Weights of a small GPT-style language model, trained from scratch on English Wikipedia.
Size: 10 layers, width 96, vocabulary 558.
Architecture: LayerNorm before each block, no biases in attention or MLP, untied embeddings.
Each number is 500 + 25 x the weight over its row's rms, rounded and kept within 0 to 999. Layers, rows and columns count from 0. Numbers have three digits each. The size before them is the row's rms in percent of the matrix's.

# layer 5 MLP down (transposed), 192x96, rms 0.177, rows 130-191, columns 0-95
099:526512475508456507551516481476516525531507499514487462539494443541522479457505483534470493464506456481467483529518517466458481521501521473532493494511485538490535488502558484496484510509512548508501459504492506454488503497502449471485478513499487521467499492452528483481488502506492519474
097:524530545491490499534488480459485467508491512532504484517514477463487557488527507511471527505477481523537524575505546521529490516411499471486515489537485525484483535535503523504450507509496479516497503480505488511477511472526469491488487480483497508504481513533519491476508495551514487508
102:490494509462495520473484501519529504487464583464507512505456503493501503531467525518511538493547502517486581539517523526518522516517518500509476474543524526526510511480474490515517491490500457514501467504500455506518542462489514495515524536511521505500500508517486502500545508542535527502
107:517527459520481512548526514511498504518523517499479496525494512496534486494513539508483487477503401492530491505473543494526522503486528504515485506509469519497497504505471485512493521460509514486538518467502491457469501453441537501509491525528472548489487467500496491567497497483468495481
103:485472482501520450527486479499458524537509457512521498538514495502463490473491493511479502519469489477469489460521515487492498442469470530493513530491566506544493491493508529524543562513476503509466485533537511492511477509528509519500447520485475484518497470522507453492492527487496491527
098:494493508491450506519476528520531530503485527491526465529486542494500515476517446463492507509494531505490516490509492467464532540461470521488535527488458527461506504472496483512479514540500499536528487518473482452459506518478512537484505512532528463499516505500462498516514460567493488525
097:530508504508545509517448487469492508513512514491511519531481533486507444506504535494524503465504465466537517461467490495517516497510494470495470506531448512471506488490524444498512498536514486531478500520474493485529492477491484485476451469518488466502540508494453517493525575468474515496
105:503506555502479519469456537530481486484500487503490485501466466495498495514473494498466522538499555474476502509474528543496472535508526452504517442480512497483536471519505472498473489520499483558498500533495450486489473494494488493501476533475475450499483440507518494460504506490538500495
102:526550448483496512520490490497477467511485462505485551549535504493539533482509506531510498523549500505461489490489481515470448494538509495534488459512497492512526565525520564465500527508530486511495484474530500499482495505547480522487516491483517486468491519484487511455472495508500497518
092:501454533513510472448510496494497519478527427510529486513497495458533484500493497517499480537503510521472522479527514510509520515495507477529509487488487560565479493528474465502541497531508491420540478492500496499512547514503490512493465495538512498533499520502524492479489479506501526460
103:506490490526493497523487525513510461495452482504499492508485492521457522504518469552512511478473508484553462470517519513548532510445484519511504507494505491463518531497453463501518483460490500489482519513494518506518550491480476496548514461509514431542454518502527520495522500470472479511
107:482524499504532508468478457462482487527488498512515504486504513536483491508464496505534520545519492504497525463519463498560496482516514533468503465462484510550558486514537534454471488488489463497485457482510517505553530486537509497537497530495473491464502498478504468523490526472498467503
101:495457474510531513524500530543475545485499528472500502491515449462480507492507444487480442481453473473531448468463505495525533499551495486547463492466488496495507491536482505510511460495505496488494483503490509517485465485463511502496479499522474521485476514500536495545491488489484458487
111:469488487501487543487488474511493485482496468533532496446490481533466545495484494498502459533515518487525474508533483499511530494474526537485522471544530500527495512503504550467513449452496467520500534491530484509517542480499495550523468484442544497533483513473526512495498491515480489489
106:535476473473475486471514520510514513464516505552486503474489472482483470487486577524479513503482504479503483511499490532504506496486485519533487439509477488508519512506496467475508499514499531515505466488526460497526502502440539492471465504516467484530572529506488475516486491484437504477
107:495460506548499455509478456457519562531506491481522524498542534490524469498530439469505482497472497506507502489509484491490533508498476534524540482543502518476483521443507504487521466501502515504494501498517483496469483496539457545481502474534559464495529502498500511501495525510510470486
105:492491471453499482461508463544494499507504484521519463481539529545488452537525523451458488495504511514507456524489535486494481495478496468479493454507476510563487519518503538502522524521501493506526499467499504530495530511531507565532523529533517500463501525517494507503516504487481472527
105:486489503491491498489484500485482480540517509480520482473515543471443497520460454510440505473455521468511526516498489499502496511511440503475476545509539484520514498513486517478522447516471487518503513528534490514489470512449470537518471518532506499521485543506532469491494513465468470516
104:511495531447522479509525503546523479491518495477455480518476485507474509516545452476542482484511509531495488461495526493464511517514450519514523523499533518477503453562501504532536499539483533515513469479533482498543493524510517535509516460506478494486485521499485491486446487489505463505
111:546520485493506507505558508521477516541504504484523500521493511449499455532436521493495484486504483486503520497446507511476514448490538489435466522563511489489475507491494492505500503486499479493537512512547509489488502539484486488479522515486514455502489509491530475533471528474489496549
107:499520513484513519511518500518474505488512452556476465475512550499454503512534474464476526506450523481546492553502521503481506455558529498446502495500475495511502507520472522489494510517473511511517495497500476527469513509491527527472504532517521487516515542504518463541487514492496505563
095:535483548506498486470500472503499536505514508502470487513502515514535460505510496466491459511488506509521480493513475521523540467449519452512505530465472483492450492494540469526529502511492514503512525491563477498477531491482561472431476460506499509475515487501534496506503509496543482489
098:494497518517509550512491494565520506500499521490468548472467477495526479523522501518519471485482501466483501487462490532478446495429485506430523514519527499495501479497490500482505536471473498515472504477496484507464492522488462519516535521558488504487510481498462491512501531480495522448
097:494503525529529495460502515533484488476484518527486547538503470504497459512491503475462525520489507498509507500531516518480509462521479503501536497532565477510512521480438581529485517490504499474477484496523478539531469520480508484497529507546535458478504528492520511508520488510505455483
115:509509530498485527467504439517492483521473543500501495498493486512464487539513465507501532516502473523466475503477511468531503496524496510480468456445521488541499484452501520499563473529474485499479469534577489477501481511517492474493492504496544486490515484508515500505485473535466509544
103:495495485476485489518500527458479492525486541508520536495490499468490479491517516523498508487522509485459466474512468469515514505471470471548472479539480506456512553511436489455508555531543518532495500472522497498508480504482496492490487518508522432488495494532460510509519533529461502510
103:497543509458472476494476542500548518480475476456464457505515511450473505504506533480508478485511501513490472440520507493534462491513491536505511493517533521521463516504536512475517508495468528571460512478476480496465494460525506460505500490495523502488480471510479535492486496466509491480
110:508528502470490477493509500465502462480480470485504505471519465506462495493520499537515500517504457570490526534539539506510507535494540499558498477471507490498478510524516482491488483482470557488536493492504526509490489464530504502513534484471486559480456471478523518534510512514509557506
108:525530490503511496471493524508453534536486499477508530465491493500499482501468469517479452477475521486466488556478468514538503487516467479510472477495417505503512526471512474558520504475515510503470514547529494454462502459479505513510526529480496529535530525501511481506503509499481490506
101:516497543493542513457507524520496505506477487541511527471535521507488491445543510483491455533488487492489480496522497482486516541512445519480473542510480497470506475512507488514523526514484535480518508479474536536536470499554519532504527498503517494454508497492503464515507477450453470477
113:512503471499447530478512488507510511523498504475481495473478470519510496492491483505543520505484501492561501505486538479536488481448501478470505511497495559498529520543507471448479499507441521501478506514454502521501491478500494521498458484532540534550506515517457523491494475464487509449
102:494528523501469464485509468502474480485507532536477497513475475476462531486503467489465478507483526509512525477505559490464492486504490529461491515459514543517459545477516509480468538498489490480484539510563527505519551506532488531524501443476476494490524529495476498473491511484500532492
092:512514500483442493512508553454505491546509513491525508540457556495474508523491475513496544517464508502467511454543520518507508499539520487521500497455493482483520516487498519497546503520521476524474468476491469496506510496556476493505518533492544501466528488493504548478458501483519491526
101:512508522477502510508490548485475497485497483471450512498503531518478517503501482505493465520499496458509461470511500466504490556467469503479484484494525502440513496499510482498519513541504499496478475500485497484520456551482491458429487501493475554541470551502448499513511517534528497487
096:498487522491454465543490453508463491504515485502513451500531475475477480536475515531523497505507505533519549519462514494482511442476513493457510511488538575485431525496480508513470522469511528468494503510490541507495488479493496485496519525516472477476484473513498496523517530476496524497
106:513519507514532547497472499480444511493480506500465520511542507515496542527496484483476529524538509546523494486535496476463520490488520482469514540492484472499528483473517510505509477498495501530475520459535537544513559538484486491470474562459490496544521504493520496500515483516526503533
093:521509457493511511476522538465527533495477500491518479500558508480486494460525525481509496530494494504529506529507494524517499499448481488483483459489525501480500504484534466516451509529486477516509583521502470485515517498523523496527534491509519522535469507557547546526526513527501514518
098:526452529484523489431466459528498508503522495550523513500522492503461476504501520485530504509503514492470512485512506538477484485512486465549506464478509483500510499551482476533483474506436516477476520517518539523523502529524509509478480498481486480504540508528502523530523485469554537482
098:531492518461486488491477487529502497483488533516515556519504519524508567513507476446506551479530523522515477483507526520524550487504526515507520514513533524542474520470507511525522467536484535497508525540531467472513446500505513487474517504486501496494509502492482561460489504485526515472
098:493482517504447542477563447485531533511532500509508523516529453483508449470528538497562494478488496482573505518518518512479504485467481534480512507491484501489532480490507487486465518508467506491501462517476513536505529506518451514467484510517508522481534511511491467490511493485483494503
098:467538501521473514522532476505490522510511477471500493456454475493518487500526496505508546527508502508501460523507521499528500470437529469507516545507475494522485512512508536546482523497510495451502513502502472483506514431493510446484521519488480440494470512465507515503460524526485495462
104:464514505488529465501511497499525509513487508494480463492521489532547485468442546508512464514513491516543537509574528474505508442500472461490520488548524502533531501477522489498503535472519476499467476510505465513464477511529541501488488524474492468488552498504515467503500487493491510503
085:468510557520515476538490464485546474479483524523494487537552501523512483452485473526520476529509470460479526511516516543524459490507508534537471536539492508515523510496448541464472476493482512495491495501531476490484499517481484496465562498513459514487490490490520522509483497494481497504
096:525496478503510516465478496504545499523528523496482477497477488499490528538517483473523536482536511492534476493468499487475514530446543495560495485492528547498528497479516531503498526472528558514475489472479499515494513501498531499509551487452521492510522543510495456504513479558478461494
096:485535469482535509505500506510461552505457487462505509512478487479522498504503508476492492438478486508479488451523475526571543524460496492508502533534496538473504492509503485460512476485473501500527495513517535491521492511463501463516527500461496528513534505512460514484560523502524467487
110:522516474505520521509484497516509498488477502498494494527521510483527486470522521526491544500513534515507505515504476489528522508461538495461462494464518550529465502470530500510500507452429516487540480494519473526466489545496533521453443482502536502493489538514504451469469465496493509483
100:515525506506490537519518498462461508488502441483482453497464537480484526514539511542504498504491490535516510486525510484515461444481528523455478460479527495485470511513482505513480523523458526500503511473469520538514503550519438515511482491464490488492451514520468485510477486494476515484
095:523492511467537479515496440496463515460483479536546495494517530528534491477518500490493493477516516490536481465491511483435494493518547541481494562462493523512463508463515509500488541520489545525533502530511507500515509505490509465477519516484465525548492483486505512491494488466534474508
104:501529462459501500467511473532523514498508464549529481492526512485505503490521479495510490560550458499448539487482506496527499528539501495486528526512461498526483514513510488524483479482523490472538462514507529514522528514527460455513481528518507460503524484512485505489497502420489489485
099:480513466513476514523506503506529507499476494477515482554489549510512528519536478523502502502527572534466476518481528481474481532514511519475494489480506503478485522538468487473470500481529438462510520520507525522505467501523495523492489512511476473489446480445469496457501552514508511491
091:466523481553485462459486514490483475502499493529474521471446487488509493506505496479495536498476500499504452533434521498516482528523501457477531466480483521469500504518512514482486465502518496537492567488566474484502499478508553516494498512528487495498505525488495460470488480503495458524
099:478512559482463512457506506525528529494477504508467466521532500524493498497516494494498507474488458485508515515482520510508462451499487447504492520493523494482475516490501474522499503453512464511505487517438484460460427472505514500503514519507516547554448490469467486515489497506479508491
102:466500483524507479527495507471518514475514512536504465490483494464530519482462519492493447472475510519509524495500510489554513508494497506460454467522463487470473530489484487532469501481515465529556515492484469528516459458488501506522512503464499466539509489520564521533488483514540498472
094:497490485493512575532495470532470523521516478527466475493487485521508501531489510480491500496510461488515535495496481477479552485532470531450497510494527497507483511494490501492489508469478485477492468494511503465482569522487483530519496514464545465447543514456539535508494509540511498508
095:504465458502554503532525531493494520479479474491494482473491489505527513511476491518496499471531526513532512469492475506496502467478453494491501475494489466510526500471502504454484471495543499526476500497498490571488516575470490484542502531509544506503539531506508524468484443507506526531
100:480532520497503495484436484491472461494483490497483520486497428506550502541535505537482500528531516527513501492472472491541491530484497488523505543506494537495474511496500514520496499486465499497545555470441501517523519507501483516478515530486489451520555507480514514530476484529491490476
107:510492465515515455509447482476457510503516478504476473487494487474513511513498545507530480491501491530515490535515512496512506437466494473506472533510489487536545515540468473529475484504510496476522523533524512535466506468506494506494512438543492513485538518506482539489469513437485517527
096:505486524470484503463491517505483459505485516521490505454443471487509489482499506489537508544473486497552452544521455535478478522487497462543516467499494502497498476519533552487483485538487506501527508496508490478523502490485517467501546484534515495517451563488513507529498527494477531487
112:527464509448507511471483482530494502482509501525441483525484501513540499512494524525511499512502515496544555553503512510526507511523444465505480447516512486564482509505479476519458511503469500517526530524517541503504485509490550490496503504479482502502458501475476507558509501483509532529
089:495503521498508506519495486541517510505512441537527502500509474523507506481518468465492457508484453474455490495540525522475492446509562485480537523489513482503505481499542529531505484475467480522479538533514493480515504425457479503492488519499462478503514482505488475528484494478503460523
092:536491493464470488509492518495485476521497475489545472520496500472518510470483492538456506541523532532457501515481499518472455508477513504533454474493479468484505528507529534477533509523520495513515510526490490512448481481476510472490494485481511492488546475581497508531463471534536521492
097:521523521514484548510481485463458472517468548495566479498465475500547479507500496497468496484538551508536458507532488498522493527519498471501511471492515512490480464514507508505499493496502509488483550543491466506479536509479503465477487484519551515476525481497522492454525528488455510529
# layer 5 MLP up, 192x96, rms 0.178, rows 131-191, columns 0-95
092:539508493484494522497510504470498527502499486502491542486470451502514436501475535512530519446476511471471475515515527480507519545512501481506518448492489481471499449506516485501474494478483470490514506478523471524486498523475510490541445523553512473554493493552485480504531505532473495492
103:481505448515550453532470483481511465502558474486491508530486504528492481498520475551480499506491521487573480501456515461503499550525549507495522532477485472522533526505514491525481514523514508481499508479499468538486511478509506520501492530514515465524532489483515528475524511468469484492
105:544531497501525487485509469494513540499517520507493513499468517506504503495456456477501480530442548486499471515502442515499463571550506506516543468460464482531500495498512490529468491531466465549495510475487501506495480513505499490540497479487522542534478514501496529493489494473522500515
105:527451499459509466513531546503573479503517531493509491526519538496493514531481497471483494479548473516529529475528498470489516497523531466500496511488446498447500489504498482492459516480497489467478515496520496515463505522486513558526519507475530506462498491502471481484529470501520550510
098:510547491509503492468525475452494495492522509487479499510471507511495519471518522491496508462520490505476469442520497541541514506544527511545474483511515499441538548502501552523490483540499514471533475471496493496502474491525478486489530461481536484523527438524484474504527471501485488493
094:496491506492460474529509536505517512503497507464502492493500476486543520482514467501477525500535511472437509493509481498478435519496488543491525486463522475495462501502492495503485501466500535469495500539525500504479520519458522523515504551440483523499470490520548486523486453537557505517
114:486497525495457510515521464476556465488473508484487553511499467491522497552478524526524503511503495460522501509498495485517495477521455523474488500527511504513472530483473563551499539510507536491487500514470477510475503508488486514518559478464494494461511492515481519494485490500448562522
103:514465526476455468462488452507493471477516494473513498487520485511466505536473443516510514452493509503502509470500522518447489549529466508483476457488522489494509486502511477524504510582521515489496501495519502482520510514498476511511506533555532499526459500502461506507477553523493485503
091:470525524474485471528492503522493517440456509495507468517508522515478540491508469464511532453481496525538521521520536487457515470492554531490516529467510479452499489467514508472491489484524451508460534481511505486496477467503499482500520440478534502536490489514499519519538526490499506484
105:488522523475483531520548553479465493525532477486485525513513485474539541537480544524544488469525505494510490467513486509486469481470472505491512550504461492501523492524463512510516519527508533533544519501489500490472496515477509536502493515484475547469508478509461497443517531459521503500
105:545478490520515524512516530510506478469469508489447557524510464511543512500512472522497491495490506506528477503456520477466447465447497492488495489511502495500504492491504514517551492512532502511507525496467458500505501462483528515470494490473475501549505504540509495488550425516528505527
098:479529518530496516455502523467540514514503526522491486491491535470537494502453522526496535523488510492506516525499540477507472522503514531465510517490466482469456491480498511467497560493533493480446491461489524497505537561544481497479509508474536528489519483475456505505469517514486460498
111:468479504491529541526510526484477480504510515527487468505497495474493496489518505537531493521515474523499537530481490507503474495484491560471560505515448532500486499508453482488516472495582502531459476529472510493561486505493508497491509449476524507473474507499501495539497465524529503501
103:472541508506498515456486470495511500504458496486502459500478573477514487487503530523505483500492494483482497451526540456479504523503510514490533486494503507546501457517446511455459497552492503500484482510489514519521514498558491497495489528471530500479486471559458519514499511521537521493
103:490520509444512527493484539553501463512488550510466526489497493496525505513478531538477461506499516514515482510499494500498507474546511455457516494489465502536541505480516454459527475446536512518504485468478508504493511521487496508550482525527452487466514484505501518543490484491508540482
103:498520500510544473528521558457514497485499493476508467538475537475506527521488532525495477449468515507514503505497490500474502498519490473515497534535473533501509479523468507581477492506502489487521502515490503472449471504445543488474485543475471511480489511454551478492505490498500496502
098:506530504479532493484501510536546478507490512534469505522490525547518505487504510465501495528494475551495449504523461526513467497501518504512520493525491464500536528484495470489479517477508471443530475480492486498512533438553486456544482475476526513487507484507537505510523462539482484519
103:487519509494523489495522531434473506485487523511525460509514484465550482483497469482510469530482513519506470507513494511495514516516481505497480518497493480470517471493516477496555473474514535463519485509482448482457536545509464513499549510486507489472542526515494563494559499484523524508
114:482478541508544529460490514460520512499445495497526528487486507502507546478522521486496488503502509475477429511535509532462493504540506455502522462507519463489465529465467511514509474512481552534467495507478438504529510496484467515502494492495507484497494448507491469466488497505492478496
096:488516493458485495481510506507485488506509553498538521520496521505532452484492462468470491519487490505486520452475529480557546510503471472511533513477516468487532475507519461483532561508504531486491492474495488504503532481557495527564499517483512488514511466493464488524476547486489498512
096:525520488468502488517542511512525524490520527489470524523496443497513512516489496471507479528515511521517511492462562519542468508508474482510506440532509517501536455472466488504460513522489481485474479484439484499498475519500511506531522547474484490552500533474469508474488495527460482481
097:463468489536487524496507486447494536494508447521518462529459526509484505471483522481516506507488548463535484472500497514518456519520515539511518464495515501477480477512499549535494511527454512461530485511506510466504550478487503508493505491493537524496572521532518525491515489484500523525
095:492501516453459495500527487458506514506519491504499476496505516501520527499488544541524497493473544510496483503471522477490524488507499563505488485445432518496468469549532454513469535509485472496522492552487537465483519464518489518485514489490465535504489505523489519452485485514521519497
103:488506500537496474466469495439545533488511531442511447520481504546484492454478467449490502477512490505507460558507494474503502504510495531498471505510499516453507531495532505535493537524542509481498536497510477494504502477468510492519506522541498532507544533498499509483512532491492482527
106:501507512529486524492466471493490485458509518501498532516471502469518510555474470437513510485497506509559514539471522526513464505468551496490513497463500478485483490522569491521526451472484497464509492516492532505499547505527505485490531515525519528518494530466511481481477473463513517524
101:494478489458498502491491483476486518534537475476534517476483538501522518513467495513550491462466473513481533518508530516509504477481488516495510518458495486452504486478523469471499501488492499482538445532501496523538455481509554467511513471503516524476484468537506494448563489519535504495
101:486463495591517511524513518497498514502508476514483511489497540481492484455487499498468480538497527444520492460480499532525491475501506498466529523523517459487532498479498508536520506504523440473467478495533481521458521513514507531507479497511475479510521511558472471538511478494518478522
101:490412495498535502525503502511513462496487513526479484496499486494461487497500500533499480515505451525486523495514519445492544508514489502508498522546510487515477478517497534452457525482504487488523528492461461478577493506486515528476517431504486494492484511499477503527498487524519541511
106:463505505485504512497501474461473450517544506473499490509532488487513496528462475493487514522534557500501457504488493446492490470499508462518493469488495525549507469530492500499546474506500493465481489492515464495479528494506495512500500529524483514509492524517451473511513492555560567473
102:523462504507515482509453533533511499540467478538524485496497509552447530520487501503569504491487466470471495504470473489456521499499478534537495508536500467487515538465497511527513501489492525523502518497500513440516466475511467500482500530490519492481548514480527526475512549507500480496
098:488453461478493467471493500472420484493492517485511531529519515534442508526454480523537452495481502483475491511485494480499496486528562522463517481492483516488486478522460500515486472502539505512481468514485496508491449505500571501514516528500519494481503510486496487485490490504543477495
098:471518505518542495536483461520478499484478513506465476459513489490524497487495539506490479496519521521534483555470514492500488518486468516521517513538526496474472458498497505510451512531475525491518549508513512506497458526499523516497451451500472497513486518490481469544550479552520547472
096:481474509516509454517509482518539503519478523501529507534498526482492505502513495441495460482533490509466546520500489436511522509481495538496508525493502459523479485500475451454526438489506498496522498486552497498495520515498505521484494534493525502467493485544491559486528507453489483459
094:496534462484504482524512461506536510508499510491475552531489495473570458493469506493478483492510482518495519488509506526488549483505422545509494479495497496479496481555539483486509495533501502523452502495493529514502480482472480501505514478528504540483468461515468527485535496543493463503
111:504497510499465460511512465550528505509521486516490489500475535439511469522505560547523498484462515489461498470514467483516484508507480536540469513497527496512483495491474508514479487475465484480477505547459462488495471510519477514523527491540480520514537533491462490458490516449504498510
100:490538501520509516533531522470507488523515512502502496499513539515449518547467503516508463500478464508545524487533522511513507485484486511459502482483477547527475480450535496496569466525515458472544487497492490521500476498481479491512508498563479495508471499523447519508515519497461480490
107:482524562498483460504509563460491532509496465488471500462467498531489505469503507485486465498489498484518490508503529511493502487526474538458533520531482508491504559465543495507486515487513509556489453508503509499548481443475501470507500503515523543481461494503495494508497453506485485480
100:471489500508543520497552478523495524519478503506431484523458489489528470516512493485504525504495477476476512485538464483489457518510489533501496507495498467473521533486468495499547515492483501484471493471500524509485550482516517488531479482518502450484532488549487509575518476521512495553
100:546482492487506445512476469511526497527473498493495527499497479494472510530531492498487517435490515518505469511504510496472453541504500523513495481495564515526487465517471496507495480475536505479489513466504532511508471502522534572502537494502475489507461464475453533526473463470518502516
098:526449525496498468485483510517500509473473494491518517488553513499435486438476541509467471547486494502524494525482515493477495493569536563507541532525524492478509484512487483478498458475510495532497449503494522495523495500500480505529517488503509543523495464487489485488498466518517494488
095:547477484483476523452464474532499491529530486496484488484515499504520543539463499494484503476500520493496502495438507481534514523526548509461496518566523451512478472460531517521523500461502531484527502509495512474512474493464475445515505482519491499515517482531485519527522518480519529521
087:536514534503534477528486520454472520521446484478494450469506475506491459544539529536472504515525494492523477499483464528486530488529492477453520471466516507476495534435500453504482515526489469499516519519496525493508504484516482544512517486465490511473517517518471538485499522487511521490
095:489534523511510508473531506469514527480499496484545517501519525520532485492527526502499514507514433519467505471514497521475500467547457489487497544493496484513453487520510491492507505553554497488505496540524477500490486500538522484528486490519533494504462439489525451480457481446507504492
102:520488498522442497488515499457528488498538494510468461485488486513491516477497495482517496502506510506516504530433532478478528506500483486521515480475502466485473508506507517522461536533534490503492518486510440501477503484544511544546437513523465493507474489544531539491475507527458524534
099:468469478468510528492505510463493441543445500505467495483492521472526476515501472494473500532503498528495495497476535545507534533515493503513557513500549502471502485454497534501515501438517532489526523494535480473520475505486500490509510498482543517484450494542477535484493478494485494472
103:497483496502536506483479490522517496498498503498503479522477471539531504498499448561479513497495486513530463533470473491487465530578503477556510475542475497472511511507486515489507484503457480492543507538509486490503504489482549474523543497526453544510498485464489522470506473478519474491
098:459530500525487534515473542507542509532487514504534527480472505510457502478512508538513511522505470520515509497489479490479489446468502509494518510487490486544519486512498515520488470472507479421528473495474508543434509497497474529479462514504510475489522483529496503516511506445526537459
100:490502498517516488504511496518488493498501506502471546500484577509494475549504527494493452491461518541509500533495444488470518533479519519511468498478495454465486459550494486514487544503470530546521536484499464489497503533472519528505530493503485500520495468513505554457498498493483535519
100:490444542512509447493507555513472504487479509509511509479518522547483522499465498507504540459500502479513505453517531498495511470467518532499523527501494500528495505454559481511523544479488530504492512485498485493479492495501468521478489510510488513518466452557509561531513518500468510532
092:486507519508550489527516505522539543508522505485537490481480532507491483487512542519470490519544508520504528489566457472449458488482517527510511503502476490535505462516530499495527524467497491468496512507487504494523475508496478532507461494485480492444509461534511548532500481531539538497
108:516539459474477488518502498487522490495517533539491512519482470484498465492494475550466498533570490532448499505490537459474526487508519518516492492526492492495572492486547491460494483509469512488473511514519511503496507532479491525515489520492436484495516539462526467511526493506476505474
098:473479517483472504502453482517507466475533474506532449531530469483489497535510490493508498513518481464516467485473521533519491495505520541515510477495531493515586497484517487465481561528445487511478481545499485503504479491536516471487510494520483494505548486506478518522527512486458524514
100:474495498536498429503521535480509473466494523529517513472521480459509491518508510528512468538523488514505468534481517527508440495491514485528539513529486455506500477471531504489519478514505519529531536521515533541501477518506489457482517472486459523524525496499461460517477473470503493460
107:506527522531463498508488475483503462534498505534486515541543480485464492501502505480506505518496500491460458553461513510455456514558521514512465482513536516480503494510496517491519509502486523486519499515514451503478483422494535538476477440508472503508500483517512511519497539505524519472
097:515491493484504445460511515461542509526479539532481485506490531533477513522499541501514484502482504553472441517512508548502505529503488495494479513459500491504499503470495435523498537484484505472531495499541469518502464544512475567500491477481527489529505510516462499472501503473512526505
104:507498480515517547516534504526496477487492563522523513455504475486498485500520490509500457531486496498448477507493539519484449512491523514483530448498521496488539473493544500506486499494462492478475516479479491484506482509491483543536544499489497490476524441534520443536540493472494515521
090:487501508525499522525449487478460495535506488469485499484506517502458523504481521459474462476494522500526525496466506475507499475553486487524532485501497525566541493565501492505498505482489505536484528487491512513450477515503444525466453508462486521483514495518494516460551519509497475507
103:470519481514530477493551511471490476473525498488513500487473459510498524504461481470537509526506508511500524494496483527493488499506505471513514487543496482482512527514502510517490528460600526507506510456520466522536527459489519502518464524503507491470510514516537488512475452511534555473
100:513487515517517474484478479455504459487489500478437516491514554442520510514471518525503560447470520535514480503506490468497487531503498512518455491517502534502468517504471460468496517498510546490504490496510510459504470516489487530508501540493530540485495516514541504461513514516543527485
096:463520503496517504531519509464505522475520548542455500478515520534513473512465493523511485450510494517508504509522502491517512527527500480486500512535479528530468487537507496478494480481484488493467489483509479509515498483480434507517502507518467499524478509415513485523573504514442511521
103:497465507463519480518514476527542479456515482487508538514572488497522512525494486515535495512479458514507501522489490477494496511499468522511486540524524469517458480444484490477480524509522453513476433509526495505491495523529513483539555494474466520489522525515518494507514467535515526501